Weights of a small transformer language model: a variant of SOAP for these matrices, 4334 steps.
Each number is 200 + 20 x the weight over its row's rms, rounded and kept within 0 to 999. Layers, rows and columns count from 0. The size before them is the row's rms in percent of the matrix's.

# layer 5 MLP up, 384x96, rms 0.214, rows 144-216, columns 0-95
086,209,210,187,186,208,178,221,206,189,191,194,178,174,173,175,204,180,211,200,205,199,238,178,197,207,213,187,224,183,180,140,227,197,191,199,183,171,206,183,229,235,190,190,212,171,189,187,180,201,220,211,219,208,206,196,206,204,239,167,232,183,190,197,202,170,228,246,197,213,204,181,227,197,173,246,242,178,209,209,215,220,185,196,213,191,176,218,227,202,230,204,194,187,220,184,185
089,198,174,169,219,191,241,190,205,201,177,185,159,194,197,199,195,182,206,169,162,228,188,215,218,176,174,237,236,198,224,177,210,228,198,213,192,206,217,164,214,177,224,204,223,199,185,189,187,159,192,192,176,209,193,184,199,190,225,193,193,181,195,216,176,199,189,218,168,167,223,205,229,179,179,174,203,171,179,258,196,192,178,197,207,196,207,174,206,192,198,202,199,217,223,181,211
101,210,188,194,216,177,210,213,198,192,220,194,165,192,194,210,216,191,192,184,181,208,202,207,199,203,179,218,212,234,248,203,252,225,193,222,195,195,166,215,178,188,211,185,192,176,232,228,199,189,222,178,190,217,190,201,206,174,151,205,226,205,176,210,204,224,169,191,203,189,203,239,163,179,189,183,185,204,222,169,184,209,207,223,193,220,226,199,240,206,230,173,197,245,209,207,207
093,226,222,181,208,233,210,195,179,199,194,212,216,199,226,222,211,183,217,194,225,213,210,225,160,187,218,190,201,222,216,201,202,211,213,160,169,168,186,194,189,195,167,183,165,160,194,194,199,170,168,212,218,190,190,158,173,232,220,192,212,201,199,200,183,222,215,206,198,229,165,217,193,190,201,213,224,214,187,202,179,204,172,189,170,202,229,230,200,239,183,177,197,164,217,219,217
093,202,189,189,216,179,190,198,220,185,222,212,190,191,192,196,205,192,180,206,201,203,199,207,204,235,156,193,205,214,152,151,190,258,206,220,221,190,231,184,191,208,190,210,204,205,222,201,188,206,180,187,203,207,180,173,191,198,207,187,197,175,228,219,211,172,226,172,224,183,233,220,213,200,206,208,216,241,229,223,246,229,194,197,177,223,208,221,195,197,192,188,202,217,183,146,191
093,209,199,168,176,211,196,165,166,176,200,187,182,213,195,196,224,177,189,201,167,223,205,187,180,187,254,183,174,188,224,193,193,215,223,201,232,187,161,202,167,219,186,214,199,244,202,206,186,212,179,190,210,227,158,219,205,172,196,206,237,210,180,215,220,204,212,212,206,192,242,211,190,217,199,193,194,206,242,191,196,165,230,221,218,224,191,181,209,192,190,196,187,210,205,203,168
104,212,178,181,198,238,228,192,191,184,229,231,170,241,198,194,214,198,227,197,183,224,202,243,171,201,209,193,200,180,227,225,192,190,209,175,200,191,202,161,207,220,202,230,210,170,208,190,186,236,188,152,187,184,172,216,195,188,222,211,186,194,180,212,193,194,187,189,220,189,197,193,187,227,191,196,190,198,201,169,155,208,214,193,209,230,180,205,211,212,194,220,193,162,221,174,245
088,220,193,191,210,197,210,182,208,203,181,207,199,211,191,194,220,187,187,183,192,238,186,194,177,203,152,198,151,215,183,242,219,193,206,170,217,216,167,162,213,240,233,188,216,159,210,199,195,176,202,208,226,208,199,214,166,187,199,227,194,193,226,222,196,199,213,210,218,188,189,234,178,221,163,206,179,196,201,208,232,182,192,218,250,184,178,184,211,219,215,184,195,206,185,201,175
104,202,195,197,221,208,194,192,194,201,188,188,205,193,207,177,231,173,195,193,203,212,197,240,196,188,169,198,197,186,217,218,205,229,210,192,218,236,234,193,219,196,202,236,188,203,189,165,182,179,214,179,227,198,176,183,206,194,209,195,140,204,195,224,244,181,203,178,181,195,184,170,153,201,213,203,168,170,242,197,180,235,201,203,192,225,213,179,210,200,222,215,175,185,198,162,222
083,175,220,173,202,168,169,207,190,227,223,195,176,210,196,214,184,194,169,233,190,233,191,194,194,213,204,183,199,212,222,207,229,199,219,170,204,154,205,191,218,190,169,191,178,221,151,219,195,204,174,192,213,211,199,177,212,212,189,235,188,180,188,187,206,198,178,222,249,221,211,188,173,196,211,215,205,199,211,234,185,223,194,159,191,203,200,237,209,181,169,188,223,237,197,186,201
107,181,185,192,178,215,194,240,193,220,164,196,222,214,154,204,228,214,212,206,186,227,236,205,204,205,198,178,195,232,240,200,182,179,216,217,185,193,200,182,213,183,218,224,188,185,195,184,169,201,192,205,183,217,205,213,244,180,225,228,187,184,220,201,192,214,179,201,188,181,165,188,218,197,190,200,214,167,232,165,171,215,218,200,220,214,205,211,175,192,246,194,177,197,203,234,229
102,189,217,184,218,190,223,182,213,207,202,171,196,181,211,230,230,200,216,201,195,189,181,186,227,191,237,166,225,252,240,227,165,187,223,210,213,213,188,185,233,191,218,170,207,216,201,196,198,185,209,179,198,184,192,227,180,214,156,204,229,223,209,213,213,208,216,209,206,168,184,205,202,194,222,241,196,233,205,197,242,181,209,195,195,171,179,187,179,184,200,182,206,209,167,204,178
110,201,183,194,203,186,209,212,235,164,182,216,197,163,188,178,192,177,185,217,226,222,174,224,218,200,185,210,222,206,191,206,212,198,241,206,220,222,197,157,199,223,149,196,212,190,232,207,199,199,209,255,167,221,185,159,215,165,208,191,219,193,227,184,198,185,227,206,221,168,202,228,168,190,211,229,190,217,207,215,207,205,193,215,188,181,195,199,190,221,175,209,198,212,205,178,221
104,172,190,191,190,213,206,211,223,256,180,214,196,184,193,221,191,202,175,216,191,208,189,219,181,196,236,216,156,154,228,201,234,199,203,214,208,203,226,198,190,221,234,214,195,193,194,206,204,205,190,212,189,180,212,214,218,230,193,208,196,190,204,209,216,194,199,189,227,219,177,192,197,234,173,201,225,186,217,170,194,194,173,255,203,220,178,142,210,215,191,188,198,186,181,165,212
113,219,193,194,203,201,206,180,233,214,211,227,186,181,193,236,207,192,177,197,176,182,221,213,177,178,223,205,173,212,199,198,261,165,238,211,208,188,191,174,211,163,195,196,202,225,226,210,168,199,184,210,224,217,179,207,202,194,209,187,186,185,208,149,178,192,179,208,210,199,195,224,199,186,181,170,179,213,215,211,191,173,198,202,195,177,163,193,208,226,166,196,156,204,199,233,184
081,200,216,181,195,223,213,209,200,201,199,205,217,148,174,240,213,233,203,213,231,211,222,178,210,181,183,185,182,181,200,243,213,204,207,186,184,161,199,235,204,208,167,209,162,218,209,209,192,179,199,204,229,197,185,158,196,186,207,212,198,191,235,201,229,194,189,202,205,193,180,223,213,194,201,193,246,222,191,162,200,185,206,175,172,199,226,227,215,184,202,179,210,156,182,201,202
086,210,218,229,198,234,161,230,215,199,207,179,217,169,200,217,211,222,207,197,203,191,225,162,218,198,173,213,184,211,192,216,202,236,184,197,169,188,213,239,201,187,222,201,212,230,200,189,206,187,220,209,232,214,198,238,197,212,220,204,213,245,201,207,187,198,222,219,166,158,206,228,193,222,163,199,194,221,214,208,219,187,169,225,208,198,215,179,170,173,216,190,183,200,195,226,230
095,219,209,156,156,224,204,216,200,221,223,192,156,226,184,171,194,201,201,201,180,207,213,203,208,202,200,168,209,186,196,203,203,189,173,173,180,148,182,161,215,219,203,204,219,197,205,158,231,205,211,192,233,244,219,213,188,193,221,198,190,189,198,222,221,210,145,230,207,210,207,187,207,195,183,201,209,188,205,207,201,224,215,228,193,206,196,185,173,200,196,194,189,162,179,218,178
087,206,225,211,184,223,211,216,206,174,208,185,197,185,190,209,178,194,186,238,184,225,199,194,213,206,217,187,217,232,217,179,218,211,202,195,214,216,212,162,231,221,226,238,212,248,205,238,175,189,188,209,186,215,215,178,204,212,193,194,174,222,206,223,190,151,167,190,194,222,212,190,211,235,178,204,197,200,187,153,186,221,193,204,200,221,210,231,220,211,236,180,204,240,187,206,184
158,193,237,183,210,204,187,203,184,208,189,207,191,180,198,210,185,168,168,185,202,238,190,210,197,217,217,173,202,213,218,199,228,211,221,176,203,184,209,184,239,218,206,189,210,195,170,206,181,229,212,222,189,218,205,223,229,213,204,206,179,157,165,198,209,237,173,203,198,236,221,197,199,188,226,205,232,223,221,199,216,205,185,145,178,172,187,227,204,180,205,196,205,238,184,160,200
110,217,191,173,194,196,172,181,227,195,185,202,181,195,193,190,182,176,172,242,206,207,236,215,225,221,219,200,229,204,207,222,213,200,182,202,214,214,185,184,171,261,210,196,202,219,217,185,198,210,219,195,209,224,217,217,202,185,188,237,208,186,231,198,208,210,195,173,206,212,206,201,145,167,165,215,187,208,223,184,187,193,207,234,204,224,209,218,208,208,177,177,175,221,186,164,235
086,194,219,170,219,212,252,182,211,220,177,176,188,225,244,196,210,201,183,226,184,193,162,199,216,198,199,180,196,187,191,188,194,219,195,204,178,185,211,206,203,257,235,180,207,217,220,213,197,215,150,180,208,176,191,223,196,231,192,165,220,203,190,214,184,220,170,190,188,226,225,221,209,200,190,204,162,203,211,194,190,200,197,179,163,203,225,177,185,221,207,223,201,225,186,186,193
096,223,200,212,193,180,211,191,202,188,174,200,216,220,226,210,189,180,164,190,192,237,207,169,211,197,193,190,168,238,204,183,220,190,217,194,181,214,172,206,223,214,209,182,191,229,198,185,179,236,181,200,189,224,154,227,220,221,166,233,187,174,195,206,187,226,220,194,202,223,209,189,199,206,243,192,202,195,232,221,219,171,181,156,215,179,161,230,196,216,198,196,182,205,198,177,211
092,209,203,169,216,211,212,228,246,150,185,198,194,193,164,202,179,211,189,187,185,175,224,200,233,208,156,206,184,172,208,208,183,239,216,240,174,191,202,216,221,240,219,181,212,230,191,205,188,164,206,198,215,186,209,202,203,201,181,178,202,195,206,193,201,179,199,182,208,235,221,241,197,189,195,208,185,183,182,223,196,196,172,185,196,221,225,210,207,201,222,237,212,210,219,184,228
115,216,163,172,193,192,205,202,210,186,203,207,156,199,233,222,209,185,197,226,173,193,175,205,193,176,209,223,224,177,173,200,193,212,212,233,210,197,200,211,224,222,168,209,195,199,180,201,191,245,180,228,218,208,185,156,189,170,167,207,186,209,191,230,200,182,235,218,216,197,219,172,182,196,208,233,174,169,216,236,224,189,191,159,180,205,207,202,215,184,204,187,192,208,196,165,198
085,203,200,195,201,231,196,216,201,162,206,241,194,181,178,209,216,227,210,203,202,197,201,193,187,185,225,171,233,174,224,217,200,210,195,191,193,211,221,218,206,209,206,225,176,233,169,206,190,171,185,198,185,180,193,188,221,212,233,193,242,196,180,175,205,202,133,203,185,223,189,171,177,193,217,247,211,189,208,165,174,198,215,180,202,204,170,207,227,215,179,193,191,198,234,189,222
105,187,187,181,191,227,193,234,221,175,235,180,186,204,191,178,226,161,184,231,205,203,209,185,185,177,227,158,184,213,206,245,221,210,235,223,216,209,201,132,208,194,174,206,233,210,208,215,189,192,209,226,197,191,174,207,200,172,208,205,192,154,188,216,198,196,173,216,215,207,185,190,219,190,189,221,203,189,193,195,193,184,223,195,209,225,211,185,214,221,170,206,209,228,214,226,199
105,216,219,194,223,192,215,200,227,188,256,197,181,193,219,183,219,177,189,190,231,165,218,227,191,231,197,194,204,211,208,193,204,216,211,217,196,164,203,171,207,227,209,166,202,208,201,182,181,168,207,176,157,196,220,208,198,210,210,188,219,206,221,201,188,177,160,241,209,235,181,223,236,157,205,208,217,189,185,203,193,235,233,194,209,203,165,213,196,210,177,200,218,196,223,194,196
098,178,204,167,201,209,239,194,195,193,239,214,199,233,220,215,199,179,191,188,197,185,177,198,195,253,224,218,176,184,189,193,222,231,200,192,165,216,219,216,200,188,219,193,201,202,204,178,170,189,208,205,164,246,205,209,222,206,170,213,197,224,241,215,179,234,203,245,178,203,210,207,229,205,187,197,182,173,189,196,215,166,201,199,202,209,198,187,203,216,200,179,214,208,250,193,176
101,208,225,172,201,205,204,182,196,239,207,196,168,229,170,201,182,210,211,182,176,213,194,206,216,164,150,184,219,206,182,206,212,190,223,205,212,208,200,214,195,204,209,205,169,225,193,167,221,185,172,208,170,231,232,210,243,202,170,228,219,194,220,202,203,207,168,200,195,222,176,205,193,198,213,217,164,192,171,166,220,180,184,238,209,208,187,182,229,234,192,203,178,215,201,202,179
093,212,200,237,194,245,219,210,219,169,178,188,211,174,190,211,220,203,200,204,167,200,202,192,215,178,188,188,189,189,233,242,191,225,189,165,189,164,256,199,201,218,210,176,180,230,230,212,212,178,230,188,219,184,193,246,196,181,198,200,194,178,181,191,211,177,200,213,188,232,190,217,217,208,195,218,158,200,210,190,185,215,200,224,216,191,224,225,187,214,184,208,186,187,173,188,221
090,207,213,154,182,220,236,193,203,212,172,199,170,184,225,212,201,217,215,221,190,199,192,239,214,202,219,190,224,217,224,177,174,163,168,182,168,179,207,197,215,194,195,236,202,197,223,200,235,211,188,221,205,219,204,169,182,179,207,225,180,154,170,204,175,203,216,230,207,216,191,211,200,204,172,229,187,170,217,196,210,183,205,213,229,193,220,187,196,230,184,196,203,195,178,162,193
114,179,174,234,182,198,177,187,184,217,191,207,182,217,198,209,201,185,231,195,209,190,220,201,187,177,240,231,196,254,182,216,189,204,248,204,133,217,232,192,210,210,166,193,163,192,193,209,211,226,192,191,170,220,171,187,156,219,203,196,211,193,201,214,210,184,193,203,201,211,207,231,206,234,215,240,195,194,212,204,203,202,193,221,174,210,212,208,202,208,214,193,228,202,215,199,216
097,185,199,199,216,215,191,182,176,196,183,178,195,182,219,183,162,198,218,202,193,200,201,200,209,174,173,221,219,180,216,160,215,199,222,182,171,181,205,228,226,201,218,160,188,208,216,195,200,177,222,185,227,220,194,228,205,160,182,165,216,213,190,191,224,168,176,178,200,205,182,239,194,205,167,208,189,174,218,229,243,194,227,167,212,230,199,182,173,227,207,208,173,185,188,188,194
100,196,195,173,157,198,174,204,182,206,253,189,194,197,199,222,176,212,192,232,196,203,183,208,163,193,204,202,209,201,210,173,202,196,189,214,238,195,175,203,213,193,171,215,228,157,206,181,187,200,201,227,193,214,196,204,226,203,198,180,184,229,174,196,208,183,213,170,222,216,211,199,187,242,220,183,191,203,243,166,201,201,228,180,251,195,204,212,217,216,254,204,190,199,196,193,222
085,199,172,239,186,208,174,196,208,230,220,208,185,190,217,212,199,217,213,180,260,201,164,215,192,199,179,227,184,202,204,225,216,223,210,178,183,187,204,187,241,208,171,187,181,196,184,230,187,203,236,203,202,218,225,185,191,188,185,177,218,193,197,200,219,199,216,227,189,220,197,191,195,162,219,221,192,209,177,215,223,235,211,199,143,228,203,190,230,169,206,200,209,184,196,176,225
087,195,228,198,155,217,226,184,225,197,189,174,191,207,174,164,223,196,201,196,203,207,168,183,177,176,188,197,188,192,208,234,187,199,222,226,206,186,216,167,218,179,206,181,183,248,212,192,163,221,207,187,223,220,210,187,194,210,191,236,205,217,216,216,192,168,168,147,215,213,187,189,199,193,170,193,190,173,187,184,219,202,182,161,200,228,177,206,187,220,194,179,185,211,191,170,197
090,250,187,176,190,191,209,153,165,207,168,211,184,206,183,238,208,194,220,212,187,220,219,191,205,187,191,209,213,205,185,206,223,203,198,218,160,180,203,178,193,164,186,223,199,228,234,224,218,209,173,187,182,216,194,218,197,227,214,181,194,171,204,204,201,188,168,180,208,212,226,183,234,165,207,186,200,188,173,235,207,232,213,193,196,216,202,243,214,170,210,175,195,190,182,209,192
098,191,196,199,207,185,180,215,164,223,199,180,223,215,227,240,243,192,202,204,222,194,194,211,208,169,211,214,205,204,180,201,169,219,173,215,221,204,241,196,196,205,169,192,198,154,202,191,214,213,201,176,172,209,216,178,214,204,197,219,192,204,190,183,171,173,186,268,194,210,244,213,203,209,213,231,210,174,189,163,176,186,207,191,198,192,217,196,196,202,182,172,169,207,199,186,177
090,198,184,193,216,205,205,224,209,172,247,200,161,196,162,198,216,193,176,198,225,235,191,191,218,184,161,169,200,197,166,172,187,219,215,167,193,196,206,238,207,185,200,194,190,206,195,180,227,185,188,204,240,225,219,190,203,198,208,149,195,218,256,194,209,202,176,218,165,198,257,203,204,201,191,203,206,211,194,223,187,188,201,200,190,195,233,204,216,189,208,197,186,204,218,205,207
135,208,212,187,238,221,165,209,171,198,184,213,185,204,185,195,199,164,177,220,203,227,204,206,207,179,197,190,179,213,191,211,219,208,251,159,206,198,181,197,244,197,199,183,184,184,174,190,165,221,214,204,186,221,210,199,252,208,218,211,216,205,205,189,177,234,182,207,222,206,170,208,210,152,214,212,207,195,221,193,184,209,206,178,193,182,212,230,214,195,172,149,202,211,198,174,208
085,257,197,188,215,221,214,206,179,197,228,194,153,171,228,195,216,181,182,206,219,203,197,174,217,177,220,191,199,228,213,240,214,207,216,203,187,176,183,201,206,220,198,235,216,183,228,190,179,200,208,197,203,174,222,177,221,183,202,198,246,175,195,188,222,209,179,209,176,170,198,203,210,222,171,220,221,186,230,209,238,199,176,214,212,185,216,218,177,202,214,196,228,209,178,225,226
088,217,187,216,167,238,167,222,205,230,170,217,173,168,177,179,173,215,187,173,191,235,202,191,190,200,185,160,196,226,188,230,197,205,190,216,195,191,203,172,216,213,178,210,197,211,201,195,177,176,211,196,217,188,221,167,229,187,171,206,178,212,178,221,232,204,165,187,162,211,202,183,199,216,199,227,210,185,187,222,209,209,183,213,178,193,218,234,227,222,195,182,211,207,206,170,233
099,208,172,194,184,192,239,200,200,200,201,217,192,216,232,203,197,185,181,160,192,242,170,233,190,240,189,225,187,219,172,206,235,190,176,183,195,189,209,209,201,212,217,206,223,204,151,214,186,232,201,220,166,213,223,220,195,208,189,181,223,213,231,197,208,195,204,224,250,222,186,223,221,179,194,221,197,195,218,191,187,195,222,238,212,226,217,186,226,201,190,174,190,188,197,200,226
097,185,207,202,203,227,238,228,210,168,203,248,182,204,197,220,200,223,198,180,204,215,221,190,242,212,202,198,209,184,204,228,229,192,210,162,202,231,200,202,229,214,202,192,200,236,200,199,211,194,210,171,236,222,174,191,172,193,182,204,143,217,228,241,170,205,194,215,196,213,203,191,227,194,180,197,178,188,196,205,193,180,197,180,200,200,244,202,215,181,204,198,174,164,221,203,176
094,177,218,203,172,196,240,197,185,231,204,189,164,159,201,197,223,203,182,201,163,205,197,207,193,189,198,223,192,188,217,183,198,178,192,184,222,168,200,207,156,214,169,187,210,225,221,223,204,216,177,167,198,198,175,210,228,187,181,192,194,197,191,197,238,191,229,186,222,220,209,170,210,172,220,191,158,224,190,203,193,175,231,211,214,187,203,223,216,220,185,185,187,172,197,243,224
113,177,214,188,238,192,210,180,174,207,212,192,231,210,186,200,168,199,158,186,176,249,184,228,204,196,193,185,178,196,192,179,233,203,224,169,191,163,203,195,225,189,191,203,190,188,176,202,194,215,224,212,238,198,174,224,202,227,198,191,185,216,174,229,204,223,203,205,198,202,170,207,170,172,210,195,248,183,198,210,197,221,171,157,230,193,194,224,203,193,200,210,221,222,232,208,202
091,203,228,214,211,160,226,211,195,213,193,204,182,174,216,231,209,186,202,196,221,206,190,198,203,170,191,158,205,210,231,214,184,164,191,194,199,207,221,191,234,210,235,205,163,204,225,196,212,219,186,195,185,228,187,196,198,194,211,192,223,138,202,210,188,199,192,162,206,198,221,168,163,187,208,211,219,225,143,214,194,199,204,210,187,187,163,192,230,190,203,173,200,212,167,201,200
094,184,195,164,214,194,238,196,242,172,231,213,176,192,180,233,206,178,189,191,233,220,190,195,184,199,201,182,218,173,234,191,192,208,231,215,195,241,212,195,176,201,176,217,201,190,189,181,191,173,206,207,209,211,194,195,208,205,206,206,229,183,212,212,191,207,170,213,222,174,222,206,215,191,200,193,206,235,192,205,182,179,213,189,195,169,194,254,224,178,183,182,169,162,232,232,176
084,202,199,223,210,216,200,205,220,194,242,168,188,182,213,212,145,219,210,212,235,191,207,192,153,195,196,172,223,172,181,192,235,230,180,220,173,189,222,199,198,175,201,214,213,184,212,190,229,186,202,209,207,233,194,205,227,249,200,184,189,205,208,222,179,181,173,183,208,198,200,176,197,201,224,205,220,179,184,198,246,193,204,191,211,225,202,176,192,213,233,202,191,194,164,204,232
110,266,223,185,198,199,190,219,207,198,245,195,191,207,209,174,216,195,163,201,208,225,189,221,214,200,199,174,205,208,187,187,227,233,202,185,178,202,237,188,201,183,168,183,202,200,228,214,221,203,192,172,185,212,200,179,182,164,187,179,175,196,204,197,163,208,204,187,201,187,184,235,176,204,189,228,184,180,207,162,201,189,191,211,232,239,211,229,243,184,192,195,192,213,211,216,181
105,223,239,233,191,188,194,199,237,183,195,216,208,232,194,198,216,190,211,202,181,196,169,219,207,211,185,197,206,188,205,181,222,173,192,213,207,177,199,213,232,172,197,191,183,194,179,179,195,198,204,204,177,221,215,175,234,193,150,180,178,212,193,242,245,177,197,198,202,222,199,192,175,192,228,191,199,182,216,199,213,195,189,183,228,176,199,199,210,200,253,215,168,221,216,146,185
090,189,221,183,191,221,207,192,190,187,209,182,188,191,198,211,187,169,183,185,222,167,218,216,208,199,195,207,219,221,206,217,207,221,210,208,217,200,196,202,197,183,210,182,189,151,210,189,215,204,175,260,227,241,209,206,178,171,218,238,215,211,183,171,244,195,183,197,176,203,177,189,184,227,145,192,230,206,201,208,198,187,208,220,180,241,168,232,203,201,212,166,191,200,193,204,192
110,209,199,188,181,230,198,223,186,210,182,215,205,189,172,216,190,196,191,216,208,196,199,172,192,233,217,184,227,225,201,187,192,193,224,203,163,159,235,178,189,249,184,204,181,217,211,202,202,162,210,168,205,172,174,204,178,190,181,192,257,209,205,204,218,156,187,219,213,220,184,194,193,203,214,233,171,221,224,184,221,192,171,192,212,210,183,209,214,202,198,218,161,221,181,213,188
094,169,190,199,191,204,191,199,206,227,204,211,151,196,175,199,214,197,203,192,208,217,198,219,216,215,229,198,215,244,221,185,190,162,170,211,176,227,200,160,187,183,176,171,193,226,188,218,217,235,245,216,195,206,181,163,200,222,187,186,175,172,196,204,199,152,200,183,214,209,199,227,189,213,231,182,220,192,225,230,213,175,234,205,168,196,213,194,208,194,223,189,207,192,191,182,203
089,195,181,215,203,167,203,200,271,220,183,220,199,209,213,189,205,187,213,168,176,210,180,196,175,184,179,178,219,201,209,168,204,184,212,231,182,222,223,192,193,196,189,206,185,178,174,171,177,176,212,191,164,234,174,173,185,204,202,235,206,206,227,178,192,233,174,171,196,241,201,203,218,206,175,218,219,198,194,213,204,215,206,187,210,207,186,227,229,227,219,198,215,238,200,207,198
088,200,184,219,157,208,204,179,213,208,172,177,199,205,217,208,212,205,192,213,192,212,220,185,193,203,211,209,222,201,222,183,213,184,218,243,175,178,212,181,212,226,157,190,235,183,171,174,198,200,197,216,231,192,191,202,191,188,211,213,179,211,169,174,196,240,174,216,206,243,212,218,209,210,206,213,216,202,167,233,187,229,181,212,177,209,192,190,238,193,245,156,217,190,210,216,179
104,181,175,198,194,200,176,151,184,197,227,176,204,195,195,214,197,200,203,189,190,224,190,226,181,180,181,178,188,189,188,156,204,205,224,189,186,179,188,215,198,212,193,186,161,209,182,224,167,218,187,212,219,174,177,231,179,226,225,210,153,198,216,184,204,219,221,171,203,215,191,207,217,217,226,191,246,192,253,217,220,182,216,184,208,162,200,209,233,212,220,186,213,206,211,215,193
088,193,200,227,180,227,211,179,190,183,199,174,200,191,212,205,187,202,237,175,224,199,144,166,218,189,229,197,197,189,203,172,216,224,181,192,182,216,233,172,198,164,170,175,179,167,207,174,199,213,189,220,172,187,212,213,223,220,237,201,180,190,187,199,215,198,179,174,212,193,207,186,190,208,188,170,185,167,173,178,190,207,204,209,195,224,222,178,206,209,215,222,162,220,217,171,219
099,174,196,190,151,231,182,210,170,201,187,187,228,204,158,185,228,196,194,189,191,203,178,186,214,218,218,197,198,207,207,169,198,187,204,217,232,198,217,181,238,213,200,207,200,197,195,173,186,191,187,195,160,217,215,226,219,220,169,232,178,185,214,189,195,211,196,214,239,202,169,199,193,151,232,189,175,220,225,215,221,225,209,203,205,173,211,189,186,201,167,213,159,218,195,204,178
103,194,185,193,148,243,213,201,189,193,212,195,216,219,178,194,170,207,197,200,198,214,165,220,163,186,197,198,193,185,206,218,231,222,227,196,201,167,202,203,182,202,162,176,202,186,216,211,199,223,209,222,207,215,193,238,205,168,191,210,220,239,241,206,222,215,187,235,182,180,218,205,224,237,217,188,176,194,187,209,200,209,258,202,209,166,191,199,198,200,178,202,187,203,169,207,196
094,193,211,182,194,237,178,177,222,187,168,211,213,184,198,185,234,208,181,170,206,205,200,217,214,230,182,194,216,171,191,174,214,197,191,191,210,199,206,236,209,239,190,184,172,184,196,220,218,220,186,206,207,223,192,145,211,225,191,195,222,208,242,200,195,157,231,167,200,200,184,211,204,212,176,228,184,173,183,189,199,182,179,183,189,189,193,227,195,161,198,191,243,212,190,192,228
103,207,204,197,180,177,195,161,228,199,213,204,183,204,204,190,217,148,203,167,186,231,209,194,221,228,186,200,215,192,208,161,188,182,206,156,190,224,199,173,255,197,215,211,219,229,260,208,179,208,188,166,207,195,211,209,187,185,224,182,225,159,234,216,166,200,202,203,212,205,182,184,225,197,198,194,188,205,227,202,203,226,228,206,188,198,198,207,215,198,213,219,207,194,203,203,179
089,166,192,187,198,212,223,229,222,199,194,186,185,200,189,215,189,197,185,197,192,221,210,232,192,166,221,231,207,171,208,247,184,210,194,183,193,195,201,201,194,238,194,175,192,180,183,225,199,241,188,199,221,172,211,219,169,204,205,152,162,231,241,207,221,193,212,194,221,215,221,200,175,186,191,174,191,173,169,243,176,181,211,177,212,224,205,178,211,185,207,200,172,200,212,202,202
084,218,202,176,171,184,221,224,197,235,200,211,238,167,221,187,166,216,187,211,186,220,195,173,192,221,205,185,217,203,199,171,214,203,188,197,203,196,264,186,230,213,191,233,193,230,188,182,164,232,205,208,219,193,176,170,192,185,230,216,201,214,225,186,190,231,206,189,210,196,213,221,231,194,211,224,197,180,196,207,217,217,206,205,186,214,230,218,172,204,201,194,190,167,154,197,182
087,241,222,192,209,216,227,224,205,199,198,183,187,160,220,157,212,196,188,196,202,250,220,208,210,211,177,213,215,173,213,192,225,216,188,207,184,188,221,191,202,181,192,198,228,196,196,211,178,192,218,216,206,231,196,189,187,192,229,178,229,185,186,205,200,200,205,167,235,198,180,234,199,169,173,209,216,221,207,197,230,213,232,233,222,174,201,209,160,241,190,214,191,224,197,196,163
088,186,181,219,200,197,186,226,237,203,202,244,197,175,190,172,204,159,215,186,205,200,231,214,186,219,192,195,216,236,233,197,190,243,222,217,211,152,202,183,186,212,188,201,202,186,196,219,199,166,189,218,194,219,245,210,207,200,182,213,221,194,238,210,165,236,170,247,184,199,173,185,186,210,190,215,214,185,187,205,211,188,172,187,221,219,206,174,220,213,207,196,204,199,212,211,212
088,220,220,228,230,191,184,168,213,181,193,217,206,227,205,229,202,217,198,185,208,243,225,182,196,204,156,194,223,204,215,182,203,179,202,162,187,195,215,187,211,227,184,155,201,162,250,174,209,212,183,211,162,211,202,175,189,186,217,206,206,213,230,220,219,177,198,214,211,196,178,189,205,187,233,199,185,221,171,194,203,215,205,212,191,210,182,192,153,217,211,177,178,223,184,215,208
115,189,226,224,229,212,179,218,191,226,209,210,193,194,235,227,191,191,192,171,206,213,211,243,208,213,224,182,205,210,227,206,204,167,203,180,205,167,178,179,198,180,201,233,180,207,187,206,206,222,223,211,186,220,182,180,194,203,209,226,219,201,194,187,213,180,161,238,223,203,206,220,205,201,225,215,152,157,176,234,191,200,159,215,229,198,180,219,213,240,209,182,203,193,182,206,204
088,213,238,182,212,221,203,188,212,212,161,184,212,216,222,212,218,251,209,199,176,193,186,180,212,201,223,189,187,147,193,204,256,185,174,216,180,205,215,193,241,212,176,190,222,191,210,210,191,190,237,207,194,170,182,185,215,209,210,184,204,187,179,187,247,191,211,207,197,233,207,197,205,217,192,249,216,198,196,174,221,193,214,198,168,204,202,211,215,233,203,186,214,178,204,178,203
086,169,238,205,213,230,166,218,222,205,157,230,229,181,185,210,196,180,199,183,190,185,195,214,201,191,195,180,215,209,199,177,148,165,205,208,215,188,205,215,186,232,208,215,166,197,170,188,216,182,184,227,202,223,225,193,213,211,205,234,196,200,199,199,212,184,172,198,213,212,209,247,183,232,202,222,194,194,170,207,204,156,172,184,191,209,180,205,203,189,244,195,189,184,187,208,224
092,209,214,167,275,194,206,211,142,186,229,193,212,178,191,224,177,188,173,195,210,214,183,198,212,241,203,205,198,172,217,186,200,181,191,189,219,248,197,200,201,217,204,190,202,202,183,213,194,220,189,208,219,195,160,226,186,207,173,157,223,174,196,211,167,202,194,168,226,197,198,204,202,218,194,206,195,246,196,202,208,189,199,193,216,214,223,199,232,187,214,188,197,213,213,189,202
107,219,198,153,238,193,205,194,199,195,196,203,179,195,194,229,206,201,195,189,174,196,199,261,185,216,219,189,232,157,230,162,204,219,216,208,187,175,188,184,202,227,219,218,217,205,211,257,208,200,219,201,209,197,187,205,141,187,190,206,178,221,207,224,188,203,209,194,204,220,218,210,185,200,235,189,172,187,202,214,186,219,207,193,182,176,197,182,239,175,206,181,221,200,198,187,196